Each number is 128 + 24 x the weight over its row's rms, rounded and kept within 0 to 255. Layers, rows and columns count from 0. The size above them is the row's rms in percent of the matrix's.

# layer 9 MLP down, 384x1536, rms 0.0869, rows 0-104, columns 192-255
size [ 97 100  97 100  97  96 115  98  97  98  99 116  98 113 111 102  99  97 105 100 103  93  97 101 102  97  99  99  94 100  96 103 101  98  95 106  93 102  96  99  99  98  99 100 101 105  97 135 106 100  99 103  95  99 105  96 105  98 104  97  98 105 103 103  98  99 100 101  97 112 103  98  98  96  99  97  96  95  95  96 147 103 102  96  92  91 140  94  97 108  98 102  99 100  99  95  96  98  97 115 101 103  98 101  96]
[[132 156 115 124 135 139 132 137 146 118 133 134 140 134 108 144 116 144 162 129 126 135 121 114 139 181 139 117 164 135 113  92 108 153 118 172 133 197 107 127 133 146  75  97  69 148  73 119 160 147 134  98 132 133 146 133 121 142 115 129 147 107  88 121]
 [137 103 138 121 151 124  87 142 135 152 168 141 137 119 168  55 122 132 187 118 125  80 137 122 131 118  97  98 126  99  97 145 135 124 122 134 108 177 123 114 135 127 110  92 152 108 110 104 109 124 149 128 143 113 133 139 147 140 115 100 146 116 125  59]
 [104 171 150 145 133 129 137  99 146 135 107 108 132 100 131 123  97  95 142 111 104 118 130 127 126 122 143 114 134 125 122 130 124 152 147 130 136 130  81 118 103 125 141 104 109 123 108 142 145 106 159 125 122 149 137 113 132 113 109 135 121 151 120 157]
 [126 131 124 141 160 144 124 113 130 136  91 166 156 105 113  99 136 163 178 133 102 120 134 137  93 144 122 160 119 100 140 129 123 165 136 138 103 133 146  97 125 144 123 122 160 105 134 122 133 117 103 108 144 117 129 155 121 115 135 130 131 150 106 111]
 [120 180 151 136 125 140 148 131 134 126 120 169 129 125 125 136 131  89 164 124 128 104 157 117  75 108 114 118  99 102  88 124 131 141 108 120 132 157 124 111 136 145 123 134 138 108 119 142 101 140 123 166 147 171 121 140 200 126  92 135 152 107 165 125]
 [175 106 107  83  90 214 137  75 114 148 140 144 120  92  55 121 132 119 193 110 110 101 102 119 119 146 130 115 153  96 131  99 101 131 108 145 105 145 109 149 143 158 177 135 132 154 166 127 161  78 126 141 126 140 173 143  84 127 162 142 144 102 110 103]
 [140 119 152 127 137 148 122  78 149 129 119 130 144 172 113 149  79 139 128 109 106  96 150 114 117 120 118 109 105 146 128 135 120 148 115 106 128  97 148 135 156  78 120 135 127 101 135 129 166 173 132 191 107 109 113 160 101 143 156 123  90 136  64 110]
 [160  96 109 169 127  77 188 148 104 133  58 207 136 145 122 149 116 147  92 148 133  68 124 149 123  99 128 141  59 137 127 122 124 106 176 117 122 160 130 130 141 148 104 127 114 197 130 134 112 124 138 143 117 102 114 128 170 131 146 124 131 123 114 179]
 [132 118 120 152 115 120 130 125  97 148 112 137 179  85 142 136 142 167 125 107 114 129 100 115 111 150 131  78  91 142  96 119  78  83 127 110 128  91 121 123 113 101 134 144 150 134 100 162 169 124 113 126 163 138 141  92 159 152  96 135  97 114 141 179]
 [ 91 139 132 150 135 115  94 133 127 118 112 142 116 106 133 150 136  99 165  96 108 147 142 112 131 121 152 115 106 101 160 138 108 143 118 134 101  91 119  98 102 119 111  65  90 106 123 113 183 105 142  98 119 129 119 108 164 114 178 108  81 104 104  66]
 [ 76 135 117  93 100 130 102 102 109 160 115 150 132 148 110  92 116 148 170 109  99 122 110 135 124 114 140 116 105 144 133 140 176 147 153 116 124 158 121 106 129 156 128 120 150 121 119 114 104  83 118 119 126  95  93 130 135 144  88 119  78  98  51 110]
 [ 65  84 138 103 153 149 147 122 120 106 113  88 130  99  79 125 126 127  76 145 164 153  71 147 140  87 146 113 103 117 132 144 136  74 117 124 120 109 110 133 152 125 133 167 155 124  95 147 107  92 132 114 132  86 124 135 138 126 139 105 131 128 106 140]
 [103 135  95 118 110 152 148 136 102  88 140  87 143 101 100 104 142 100 124 125 110 124 108 152 154 154 154 101 111 126 129 113 137 123 101 165 139 117 136 129 109 136 143  89 132 103 111 152 139 167 167 114  99 104 138 135 130 127 107  97 132 125 134 102]
 [102 144 145 131 168  98  81 173 104 104 128 153 106 151 145 145 129  92  88 134  99 148 127 136 132  42  60 130 122 141 136 110 188 106  98  78 102  97 129  51 146 121 168 143 109 125 108 146  76 128 100 135 111 107 154 158 120 122 156 156 156 134 136 131]
 [138 124 145 118 178 124 125 108 140 146 147 110  93 109 132 113 150 125 112  58 100 150 145 133  83 120  89 137  82 157 116 162  98 136 162 121 103 127 106 161 155 120 146 133 147 142 151 136 119 117 145 132 124 118 126 113 111 135 119 127 153 108 126 140]
 [144 114 146 104 108 150 124 143 144  91 149 149 148 147 126 101 138 114 127 129 142 123  79 147 166 118 164 125 131 108 139 119 107 141 150 143  60  96 130  97 123 110 156 129 117 116 119  84 156 139 132 126 146 171 107 132 124 118 119 137  85 125 111 155]
 [ 94 124 109 137 104 106 110  86 112 109 155 153 137 124 120 153 139 146 133  85 124 136 174  82 101 132 111 112 120 129 144 154 108 118 113  97 121 155 163 120 122 134 120 186 143 118 130 101 149  92 100 128 128 135 128 137 144 118 128 132 176 176 112 121]
 [111 114 151 101 112 148 150 135 112 128 181 131 132 158 143 120 112 148 168 108  95 141  88 123 119 110 139 124 123 115 115 105 107 144  81 111  98 143 110 102 141  65 103  99 152 115 156 122 128 123 159 116 106 121 176 119  70 147 149  99  98 122  92  95]
 [114 117 117 134 137 104  97 130 128 118 130  93 120 172  97 118 161 145 156 155 100 156 108 130 148 132 121 126 112 138 126 125 118 146 133 127 120  90 116  77 123 134 105 125  90  89 118 108 109 124 119 111 120 124 111 113 148 157  93 127  87 128 111 139]
 [153 141  89 131 147 124 120  76 148 112 129 142 164 186  93 125  86 161 128 101  65 134  96 173 122 160 133 110  92 125 159 138 117  88 119 118 141 130 158 117 138 109 143 131 112 122 104  93 180 123 136 138 100 144 183  84 135 138 142 153 145 167 117 136]
 [134  80 116 140 168 111 103  84 124 137 134  97 111  54 106 155 152 103 198 113 130 120 145 108 141 100 146 172 157 107 158 156 128 128 124 119 172  82 116  91  96  88 121 129  83 113 101 135 114 109 130 129 133 105 129 138 130 129 187 143 144 125 155 130]
 [139 178 118 129 157 149 140 117 132 201 124 116 111  92  88  87 154 106 119 150 184 118 101 147 106 165 145 112  70 169  77 112 132 111 144 155 104 154 135 110  97 160 130 127 130 150  99 125 141 120 178 148 114 140 141 122 127 156 146  87 118 162 185 104]
 [156 108 180 112 101 118 108 111 167 150 152 153 145 111 155 148 121 160 120 107 170 162 113 123 106 144 132 167 203 120 110 148 144 128  93  98 134 165 145 184 153 108 124 117 158 108 141 136 122 138 118 168 128 134 143  85 135 146 152 131 113  90 120 159]
 [156 114 145 110 116 134 124  97 113 158 164 135 148 143  95 181 140 170 187 122 150 132 130 140 140 100 141 145 158 106 102 141 145 140 106 134 163 117 114 106 119 121 129 137 160 117  99 237 135 141  92 134 156 131 200 114 145 131 149 161 140 131  94  88]
 [124 153 148 155 120 121 120 155 142 117 141 114  47 100 110 132 138 132 106 138 126 133 153  70 116 128 112 151 146 117 154 101 120  97 157 133  85 118 156  74 143 127 141 122  87  90 144 127 151 115 107 186 145 159 135 106 136 120 117 118 130 161 139 105]
 [151 117 134 148 109 161 123 159 134 101 157 196 152 152 145  99 173 120  94 133 133  86 128 124 119 149  66 162 114  89 111  90 170 123 138  95 131 113 144 132 134 112 155 142 137 159 145 146 130 120 110 167  95 182 160 124 111  86 158 105 114 125 152 112]
 [103 113 135 150 127 175 109  76 169 145 117 108 154 132 113 116 138 112 168 123 116 134  88 138 100 101 166 107  98 139 137 151 136 183  96 121 133  94 147 109 141 120 127 162 138  72 137 107 175 106 107 113 143 123 109 147 137 113 128 127 143 132 112 139]
 [119 144 110 130 138 135 147 130 115 133 160 100  90 140 107 156 132 167 140 110 150  81  95 124 110  84 137 183 151 120 141 164 132 119 154 138 139  97 143  98 154 156 137 113 110 125 127  94 175  86 126 160 105  76 161 112 108 128  99 136 121 107  93 129]
 [ 99 113 116 145 133  80 148 139 130 111 121 113  90 118 102 109 131 132 118  65 124 101 129 139 111 123  95 117 123 114 159 145  76 170 158 130 116 168 151 144 186  51 125  97 143 148 109 134  94 121 127 115 174 128 124 137 144 128 150 138  92 115 104 126]
 [143 161  66 152 155  89 103 149 125 182 110 110 152 115 138 164 151 129 142 115 148 169 127 134 159 112 148 154 137  69 151 157 142 122 116 114 119  81  95 159 165 118 114 133  85 141 140 106 121 114  92 131 105 134 151 134 158 146 167 158 128 132  93 139]
 [100 156 167 134 111 107 131 127 111 119 135 134 132 104 169 163 148 180 124 103 157 124  89 167  92 112 107 116 129 116  89  96  95  88 125 152  88  77 115 103  89 111 103 118 171  93 134 115 141 153 134 151 122 126 158 131 131 148 125  82 122 152 116 135]
 [129 108 129 123  96 130 100 122 138 107 166 132 134 137 105 111 130 152 110 122  90 135 140 128 166 137  82 127 106 113 145 119  98 148 123 101  70  47 130  98 132 120 123 109  92 100 110 145 123 151 130 116 105 142  92 106  67 102 110 122 132 139 118 121]
 [107 138 109  77 135 114 159 140 120 108 166 178 109 123 149 124 137 121 197 137 130 121 132 132 136 175 141 117 120 115 117 132 137 164 150  93 164 134 146 138 124 138 138 120 109 145 145 193 123 115 175 111 119 120 107  69 160 142 113 125 123 149 195 105]
 [117 184 130 110 104 119 155 121 106 121 119 124 137 146 179 123 117 134 121 104 148 177 115 139 129 128 125 157  85 102 117 108 140 157 118 119 150 114 156 132 157 145 132 109 115  95 103 163 104 112 125 142 137 119 141 150 144 180 140 118  96 108 129 150]
 [144 133 127 185 140 152 127 113 128 136 192 143 118 108 127 149 135 154 128  68 103 103 198 159 159  75 107 154 151  99  98 132 144  90 155 120 176 112 129 105 157 149 125 166 126 142 147 103 129 113 100 104 123 112 135 122  89 104 120 139 153 106 123 165]
 [ 98 161 135 124 133 116 142  98 171 140  84 125 110 123 105 107 104 135 130 128 126 126 118 121  93 130 172 128  93 130 112 121 128 125 107 133 103 131 176 136 146 129 157 177  99 106 122 133 131 153 118 143 131 108 141 118  83 154 131 128 111 112  94 150]
 [137 120 131 122 127 140 130 147  97 105 150 125 123  78 122 165 101 113 144 122 107 115 159 119 140 103 143 138 130 173 108 105  90 145 129 100 100 177 147 110 102 179 116 131  68 149  97 168 131  87  97 105  57 177 148 152 149 137 118 144 149 157  90 138]
 [145 110  86 151 142 106 186 147  54  82  96 127 108 118 232 156  68 168 115 105  98 147 120 166 120 120  84 161 121 133 131 113 101 116 124  98 142 131 179 123  95 119 139 112 115 111 118 125 124  92 108 141 127 130 128 118 142 140 155 137 107 142 117 165]
 [131 154 148  73 118 119 140 115 138 156 119 118 134 166  93 169 105  97 128 122 108 144 154 106 125 171 146 118 150 166 190 138 127 119 142  76 121 164 161 136 121 111 105 143 137  92 132 112 121 124 110 168 164 116 130 127 112 141 147 130 123 118  84 109]
 [148 121 134 129 102 153 186  86  72 154 106 120 111  75 142  90 111 100 147  53 170 136 107 138  99 156 147 121 144 147 120 105 130 119 131 168 129 123 127  73 107 127 160 127 129 157 122 159 137 119 159 140 136 108 180 119 163 140 127 108 155 122 135 112]
 [149 148 142 139  79 115  84 115 148 117 106 165 139 132  78 115 150 157  88 158 158 123 150 162 125 121 114  79  90 140 113 120 148 116 120 138 121 138 170 128 153 112  90 147  85 136 116 106 171 100 131  89 116 103 120 174 119 134  90 120 113 122 103 125]
 [129 104 129 112 127 141 135 141 115 142 138 118 125 142 112 134 139 124 139 197 112 102 136  71 122 166 117  80 114 145 128 108 139 128 152 167 160 122 125 153 161 150 121 120 142 124  95 176 146 138 121 145 126  94 135 129 106 123 110 130 109  89 154 140]
 [ 83 157  96 135 116 107 130 119 132 118  97 157 168 135  96 141 115 151 127 138 172 120 102 132 124 112 129  89 154  99 107 157 115 125 116 151 166 103  99 144 150 134 114 143 149  97 151 111 109 136  83 164 155 113 138 116 146 112 127  95  94 154 119 108]
 [131 152 124 118 152 120 145 142 131 102 106 120 133 121 174 131 120 129 134 127  88 126 135 135 115 142 148 161  96  97 110 108 119 109 100 116 109 136 110 106  74 147  94 119 116 122  76 157 165 103 168 115 130 147 115 106 156 147 113 133 155 108  97 101]
 [146  95 142 124 121 116  93 140 122 117 163 126 107  98 128  95 178 109 100 126 137 119 137 190 129  63 143 122 115 127 101 103 117 135 119 140 138 109 131 149  78 144 126 151  93 159  89 163 121 145 126 100 115 134 101  99 144 144 142 139 100  94 166  86]
 [134 105 138 144 124 129 137 142 125 165 154 117  98  92  97 123  83  67 116 131 112 121 113  82 189 119 182  98 158 126 144 147 130 117 145 127 144 139 133 149 108 157 123 127 115 141 120 119 119 115 133 101 105 114 101 136 108 152 120 131 142 109 142 132]
 [116 136 151  88 146 117 150 131 152 139 121 149 157 149 110  76 135 147 121  98 166 129 146 111 140 150 136 180 129 120 107  99 145 136 122 140 104 158 127 117 122 145 144 140 162  56 156 148 110 135 121 139 163 121 124 143  82 110 105 126 106 144  96  89]
 [132 162 112 159 141 126 137 135 141 161 118 144 113  98 134 143 150 174 109 123 132 147 131 140 112 123 132 110 104  91 108 149 103 112 112 131 106 139  75 172 129 108 135 104 103 130 138 123 124  78 141 126 144 107 151 127 142 145 159  50 122  95 142 138]
 [143 136  94 125 132 121 112 116 128 145 131 125 122  98 115 133 104 125 115 125 167 114  97 133 164 138 146 165 128 112 159 122 133 103 155 124 196  94 143 149 112 120 145  88 120 144 169 135  96 127 164 158 107 148 143 125 126 125 121 105 110 107 155 138]
 [103 126 156 103 136 139 157 129 134 133  81 161 105 154 154 159 123 105 169 131 150 115 157 146 147  82 154 123 109 104 161  97 148 120 133 127 156 141 122 104  89 147 154  88 121 144 130 154  92 140  94 111  80 109 108 132 174 121 111 103 123 136 106  70]
 [110 118  99 169 118 129 108 123 111  96 146 127 134 147 150 131 110 127 217 177  82 102 100 102 143 110  76 166 123 135  90 146 133 111 119 122 129 118 129 116 119 108 148 130  85 102 130  62 119 121 104 161 135 156 102 123  99 118 117 116 104 118 126 117]
 [130 149 110 164 114 117  87 135 145 131 148 138 151 147 121 154 181 133 148 138 151  93 127 118 125  90 126 171  92 121 143 128  86 119 118 140  99  94 118 157 173 110 114 118  86 140 128 108 125 153 128 169 148 146 132 150  99  74 142  95  98 137  92 114]
 [144 111 143  88 104 157 130 155 138 143 131 135  85  97 134 116 134 139 113 159 148 115 155 138 129 130 114 105 131 135 143 105 121 148 108 142 137  99 155 140 131 123 131  96  82 148 137 147 171 127 128 173 133 159  96  96 173 138 160 138 117 122 133  96]
 [144 171 140 113 152 135 143 147 140  88 154 191 164 149 119 163 154 137 132 199 101 105 116 148 167 160  76  96 117  98 110  84 165 116 133 110 106 134 177 158 126 128  96 143  99 120  99 100  98 146 137 118 135 135 178  89 105 114 151 112 133 160 129 158]
 [126 102 111 121 126 117  67  83 181 111 125 138 120 131  65 178 105 103 174 122 119 158 154 116 131 173 148 137 141 131 145 110 157 131 195 138 100 134 145 121 131 116 139 125 110  94 126  99 142 110 138 199 137 131 129 136  82 152 150 125  65 133 133 163]
 [159 126 127 144 108 139 124 124 140 141 142 135 126 140 119 148 160 149 114 147 164 110 112 141 131 123 134 106 134 122 154 120 138 139 148 170  89 149 102 131 142 118 138 147 143 134 146 111 137 120  91 124 148 115 129 142 107 138 190 116 131 138 131 166]
 [171 135 117 131 134 111 140 148 118 145 137  98 147 114 137 126 128 102 147 148 112 138 161 138 133 109 135 148 128 131 131 159 148 137 132 118 146  80 134 159 149 129 137 156 128 118 126 197 123 105 110  95 131 115  82 133 131 119 127 115 106 105 126 145]
 [108 115 109 121 123 122  68 122 119 103 127 127 149  98 136  91 139 145  71 131 103 127 124 100 142 155 128 129 129 100 144 143 139 117 100 136  92 114 180 114 134 147 157 141 124 149  71 121 132 119 117 139 150 136 125 126 118 103  70 156 140 142 109 106]
 [167  74  82 127 127 125  96 179 119 163 119 132 119 145 147 105 100 105 125 161  94 146 161  98 109 115 116 142 179 108 112 108 113 123 127 123 125 143 126 123 114 107 129 125 126 128 137 145  55 123 116 151 162 137 137 140 111 116 114 116 138 111 106 123]
 [140 121 111 114 121 102 109 115 103 153 134 148 106 138 149 121 167 114 130 167 135 129 118 106 120 107 154 119 130 113 115  98 125 102 122 152 126 115 145 139 115 131 101 106 146 143 106 143 120 137 102 120  95 110 129 150 109 131 140 121  68 118  89 117]
 [132 123 112  73 113  81 115  93 115  85 121 134  95 100 140 156 135 127 132 104 111  78 112  99  82 161 149 104 122 118 157 143 160 126  98  95  96 127 129 114 146  97 124  83  85 161 126 128 115 135 109  89 135  97 118 129 135 112  90 124  98  82  96 116]
 [171 130 137 128 156 121 118 144  96 118 149 102 101 147 113 133 107 133 125 149 134 118 151 108 134 131 135 171 152 140 129 129 106 118 121 126 110  83 142 104 166 128  61 129 123  98 125  37  97 109 113 111  99 138 134 151 143 133 124 104 147 114  93 118]
 [122 143 103 101 109 124 126 148 125 153 140 120 106 134 103 136 120 117 146 156 132 131 110 123 156 104 172 153 136 121 112  98 116 110 140 130 123  82 154 140 135 146 130 137 149 148  44  51  97 111 131 137 122  92 142 135 118  78 193 146  84 119 123  88]
 [124 168 106 121 119 119 146 145 128 118 160  81  77 147 133 123 142 139 125  99 157 154 138 135 140 148 131 181 110 132 146 152 100  98 136 122 124 125 153 116 140 131 127 106 135 107 113  89 147 131 144 133 148  92 144 153 120 103 145 121  97 119 133 140]
 [142 111 117 157 135 124 138 122 127 143 138 128 120 136 130 133 135 134 124  89 134 128 120 149 139  94  83 120 134 133 158 118 113 137 153 170  85 122 146 132  81 145 138 141 136 127 114 119  70 141 120 143 138 128 144 174 137 141 143 120 120 110 121 101]
 [ 71 190 112 111 128 115 168 144 120 139 167 105 129 126 139 140 132 141  96 133 136 129 123 105 143  87 142 157  98 128 145 140 167  86 100 150 210 131 142 106 151 131 154 151 121 115  78 139 102 146  86 102 119 123 169  97  83 130 127 135 133 122 174 135]
 [ 72 188 122 133 136 161 124 129 101 134 124 105 113 140 128 123 119 117 125 123 150  89 148  65 164 102 144 133 105 120  89 112 143  93 155 105 130  74  88 167 108 152 102 124 135 150  82  99 128  80 149 170  76 128 109 139  80 104 142 129 116 141 148 178]
 [148 104 145 130 126 114  84 115 133 134 151 109 118 139 110 169  79 127 133 124  91 133 115  53 133  76 185 117 111 106 128 114  90  84 109 134 126 117 162 143 173 117 118 155 107 117 155 117 171 126 134  72 137 103 124 136  84 139 129 135 158 143 134 138]
 [109 140 153 110 146 128 128 138 120 140 101 128 125 134 166 135  88 126 119 120 182 126 151 113 144 100 126 126 132 141 129 115 152 113 123 133 149 120 154 129  90 144 124 154 122 129 119 115 104 136 135 102 121 159  91 126 140 127 153 142 141 170 187 135]
 [154 161 122 128 115 114 147 116 184 126 118  90 188 173 134 119 140 153 146 148 139 170 115 110 171 168 104 152 124 158 128  98 131 119 137 129  99 145 175 122 126 121 174 115 134 125 156 166 130 152  99 114  93 120 139 133 126 147 120 133 120 150 176 112]
 [ 86 154 148 135 106  97 122 138 114 127 122 123 167  90 112 101 142 112 141 128 137 160 148 139 135 103  83 113 163 143 167 137 124 167 152 146  90 136 112 143 153  91 173 114  80 102  93 126  67 155 129 120 156 170 131 140 120 145 160 149 146 141 104  71]
 [166 140 155 144 132 156 110 113 114 123 103 126 127 104 102 112 144 129 134 142 142 142  98 103 157  77 159 100 132 149 139 134 111 145 124 140 128 134 113 122 145 174 123 165 139 135  96 171  71 113 105 110 115 126 144 184 140 147 141 116 162 131 141  92]
 [137 152 137 150  99 126 164 126 137 112 159 153 105 128 135 115 102  88  92 102 126 140 126 160 129 137 147 114 154  91 158 116 128 101 139  90 121 102 167 140 148 117  93 153 106 148 208 110 152 103 136 100 138 134  93 122 127  98 123  98  97 119  80 132]
 [126 119 127 125 153 134 160 131  97 125 105  95 136 101 131 110 132 109 140  94 136 148 115 130 171 126  89 111 156 113 126 131 160 135  94 172 125  97  97 142 152 133 150 151 139 119  85 114 109 148 121  74 119 159 141 127 218 115 112 139 150 116 149 188]
 [115 163 144 123 127 119 127 134 132 131 183 140 158 132  92 100 142 147 132  81 123 109 160 122 167 145  98 130 140 130 166 147 146 140 130 156 118 103 103 128 102 123 108 128  93 121  94 164 153 133 112  99 177  91  99 108 141 139 117 135  89 111 129  88]
 [ 85 126 114 117 124  98 166 100 127 137 147 144 122  89 118 137 146 135  98 129  90 169 111 126 162 160 138 137 169 132 184 100 123 110 124 115 144  99  99 127 133 143 130 110 120 133 162 155 109 141 135 102 137 162 132 100 117 117 180  72  87 131 145 177]
 [126 114 118 139 114  75 131 120 133 136 127 183 108 141 118 127 143 106  99 136 136  99 173  70 138 134  59 114 119 136  87 132 119 149 120 181 176  99 120 140 113 147 149 132 123 127 165 152  98 107 138 106 108 131  72 109  75 164 134 134 128 131 120 176]
 [141 109 125 155 128 109  96 114 114 124 154 115  88 129 105 112 124  91 143 128  95  99 130 137 117 143 158 136 130  84 131 154 104 149 115  67 109 121 149 118 165 140 100 106 126 162 118 161 147 141 141 108 116 108 122  89  82 140 158 148 117 141  99 130]
 [ 94 115 137 147 112  93 111  79 107 135 110  82 121 102 106  96 123 190 118 104 243 126 138 134 146 142 126 167 127 130 138  95 154 182 118 112 109 128 150  95 147 103 162 132 130 138 129 168 183 172 140 117 112 106 113 127 173 148  99 196 113 136 107 105]
 [ 75 126 103 111 131 122 131 127 160 137 115 110 131 137 102 145 137 110 150  95 128  79 150 103 137 108 133 137 114 112 115 125 171 138 135  98 133 141  66 142 140  94 112  88 152 108 115  98 162 115 136  85 147 104 133 135 123 129 118 110 118 117 162 163]
 [131 126 147 144 145 135 127 179 129 103 130 147  81 121 171 143 106 153 137 107 125 124 156 126 111 161 154 150 163 125 159 121 145  91 121 144 151 136 172 118 138 105 109 123 147 123 136  83 165 131  79 126 143 155 117 113 129 113 109 134 115 150 151 159]
 [126 111 141 121 120 122 116 178 135 117 112 113 127 144 122 133 118 100 140 131 120 141 147 163 144  80 174 132  98 107 105 133 134  93 137 137 139 119 133 147 110 140 128 132  84 121 118 128 137 146 137 131  90 109 146  97 111 100 121 169 126  84  83 147]
 [158 162 133 118 150 139 141 116 178 129 126  83 143 139 135 120  79 140 131 158 164 126 114 111  89 148 146 126 142 116 139 116  97 144 124 168 159  94  98 135 107 116  78 146 135 144 143 125 126 145 123  90  66 149 113 119 193 125 155 139 134 142 146 117]
 [145 137 122 168 138 180 117 114 100 142 138 140 128 106 130 149 127 140 141 160 100 162  68 117 138 147 136  96 164 112 122 170 113 119 127 110 104 112 119 116 148 108 167 121  99 133 141 125 135 113 155 132 154 185 135 123 147 133 132 162 146 130 104 107]
 [184 126 124 125 138 127  80 143 103 120 116 141 143 150 129 134 149 139 131 103  76 108 126 111 122 106 133  94 119 127 145  98  84 126  81 113 157 142  59 158 101 140 100 123 156 107 130 123 147  97 130 113 161  87 104 128  93 149 127 112 114 107 149 154]
 [127 145 141  98 136 137  82 143 122 141 136 127 163 122 140 134  87 142 140 147  74 101 113 127 135 121 123 129 166  93 126 117 124 105 144 135 152 138  93 145  79 145 129 153 116 147 113  96 120 142 157 113 139 116 121 150 108 119 144 143 155  89 114 129]
 [127  96 126 127  98 108 157 161 213  77 133 215 177 128 160 142 102 106  88  98 135 141 117 120 135 139 116 104 121 187 135 140 139 116 159 116 104 101 160 154 136 133 114 108 134 126 177 178  58 178 119 122 137 107 116 138 143 132 153 155 131 122 137 121]
 [118  84 133 119  96 139 146 125 105 130 176 120 159 156 138 121 132  83 108 128 178  91 128 132 130 152 155  89 145 151 105 140  95 156 128 154 128  82 109 113 115 104  98  98 142 113 137 147 136  77 100 113 118 122  89 130 128 133 140 149 155 147  93 144]
 [170 156 148 149 116  98 109 153 153 111 108 153 144 147 132 151  75 113 161  81 124 140 174  84 158 119 145 121 173 136 188 110 118 150 137 139 120 144 118 127 136 126 165 109 185 147 105 114 129 130 137 129 166 133 148 159 172 110 138 180  94 168 185 107]
 [124 177 127 129 122 127 146 112 141 148 137  92 124 148 134 159 155 131 131 140 143 128 107 136 136 146 139 163 156  97 136 130 131 121 124  76 116 154 133 185 145 120 145 127 148  95 145 151 136 134  88 144 138 135 143 158 202 136 138 140 117 111  81 154]
 [174 114 126 130 136 123 108 180 132 123 130 123 134 115 106 118 137 146 154 112 156 121 157  91 147 153 151  94 118 150 105 133 111 163 127  88 101 101 131 132 111  61 142 140 108 102 148 159 131  57 137 164 152 122 110 110 119 128 108 144 155 131 159 152]
 [139 120 136 104 116 130  52 144 128 138 125 134 124 164 127 141 121 108 160 116 147 137 110 106 179 149 139 135 162 166 127 113 142  88 136 106 146 159 186 130  93 128 136 183 119 109 127  89 145 146 130  94 146 152 119 137 109 173  87 116 139 172  97 135]
 [127 135 109  68 123 137  93 100 133 123 141 113 116 123 130 115 150 136 128 108 114 175 119  96 144 151 110 115 127  67  70 113 128 101 130 110 154 112 159  86 122 153  73  84 104 130 137 117 103 159 114 149 126 121 120 118  88 141 159 134 133 144  93 158]
 [143 102 126 104 118 136 140 152 108 112 107 148 131 136 123 123 144  65 181  69  91 111 152  97 108 101 135  87 116 112 118 119 146 121 121 113  95 118 112 137 110 137 174 114 153 139 153 167 113 126 159 111 108  85  92 141 108 146 155 136 148 168 135  84]
 [133  87 111 151 105 143 127 136  96 135 165 155 123  91 127 130  96  86 109 137 140 134 131  91 159 111 124 124 125 129 102 150 156 116 145 135 101 114 168 123 100 112 163 141 137 123 130 136 116 152 132 186 115 136 102 118 147 138 113 156 130 115 190  99]
 [ 72 108 156 146 124 124  73 161  77 124 132  95 126 124 114 103 110 165 127  66 122 127 124 106 121 129 106  90 150 126  92 131 145 110 156 135 119 139 113 123 160 162 127 149 132 177 129  97  95 136 131  85 128 168 153 164 130 111 133  95 133 152 117 154]
 [ 86 122 106 137 138  88  45 125  96 131  75 118 103 107 128 117 121 101 113  88 136 125 120 140 113 119 132 107 127  84  56 119 156 129 131 109 147 175 124 117 103 121 125  96 127 117 125 189 125 105 107 104 143 160 138 123 105 110 130 132 173  82 117 115]
 [167 138 128  95 123 176 141 129  87 175 143 118 135 109  63 148 124 140 171 140  96 109 138 129 156 105 127 125 102 128 124 118 131 138 143 112 113 111 125 129 104 119 106 168 161 116 141 202  66 113 168 122  85 145 123 144 143 150 124 114  97 113 157  97]
 [114 124 129 153 109 155 129 139 134 124 143 112 141 132  96 119 177 137 104  96 177 134 160 150 137 119 144 148 101 140  98 110  85 136 173 128 129  98 129 138 128 158 161 131 169 161 178 135 103 146 126  93 111  90 129 126 109 120 128 205  83 123  95 154]
 [113 121  83 121 185 120 113 130 110 125 177 129 142 132 143 118 144 116 152 103 154 111 156 119 117 149 109 113 120 139 114 152 165 167 144 109 113  69 116 137 139 139 142 138  95 125 114 230 228  98 144 133 109 130 132 104  95 166 110 121 131 121 153 131]
 [146 128  59 107 149  82 103  88 101 139 164 152 112 121 129 135 158 107  69  95  96 127 157 155 130  83 148 139  75  97 129 113 124 139 138  65  87 148 125 109 110 129 102 139 150  73 158 154 103 115 115  91 109 103 138 132 140 131 176 166 164  90 127 126]
 [ 88 138 120  95 187 135 124 125 109 118  93 112 112 140  94 124 150 110 145 113 126 145 141 125 140 130 141 144 114 132 132 139 128 124 115 100 133 136 130 127 131 101 125 124 120  66 139 117 119 183 132 123 104 145 109 157 151 146 141 114  76  98 154 140]
 [143 120 116  95 123 136 112 106 152 153 149  97 128  94  67 138 145  90  88 108 155 122 129 167 177 115 127  95 180 129 147 135 125 125 130 136  93  92 138 163 125 115 144  88 141  84 125 107 144 144 138  96 130 140 130 160 102 122 106 137 104 117 124 117]
 [153 182 107  83 108 127 140 131  95 125 134  92 144 147 157 108 125 135 118 132 151 150 131 143 109 128 127 159 122 176 119 151  96 118 130 126 130 129 116 125  78 105 120 117 144 149  68  79 153 111  76 100 146 141 120 128 138 136  91 107 112 129 147 189]
 [171 123 174 131 130  62  88 128 113  97 137 130 136 134 143 144  86 126  85 140 164 142 127  87 156 138 125 133 103 109 161 113  76 120  94 127 120 121 144  98 119 101 123 113 121 121 142 115 109 107  78 119 160 124 145 135 158 101 141  87 174 139 138  91]]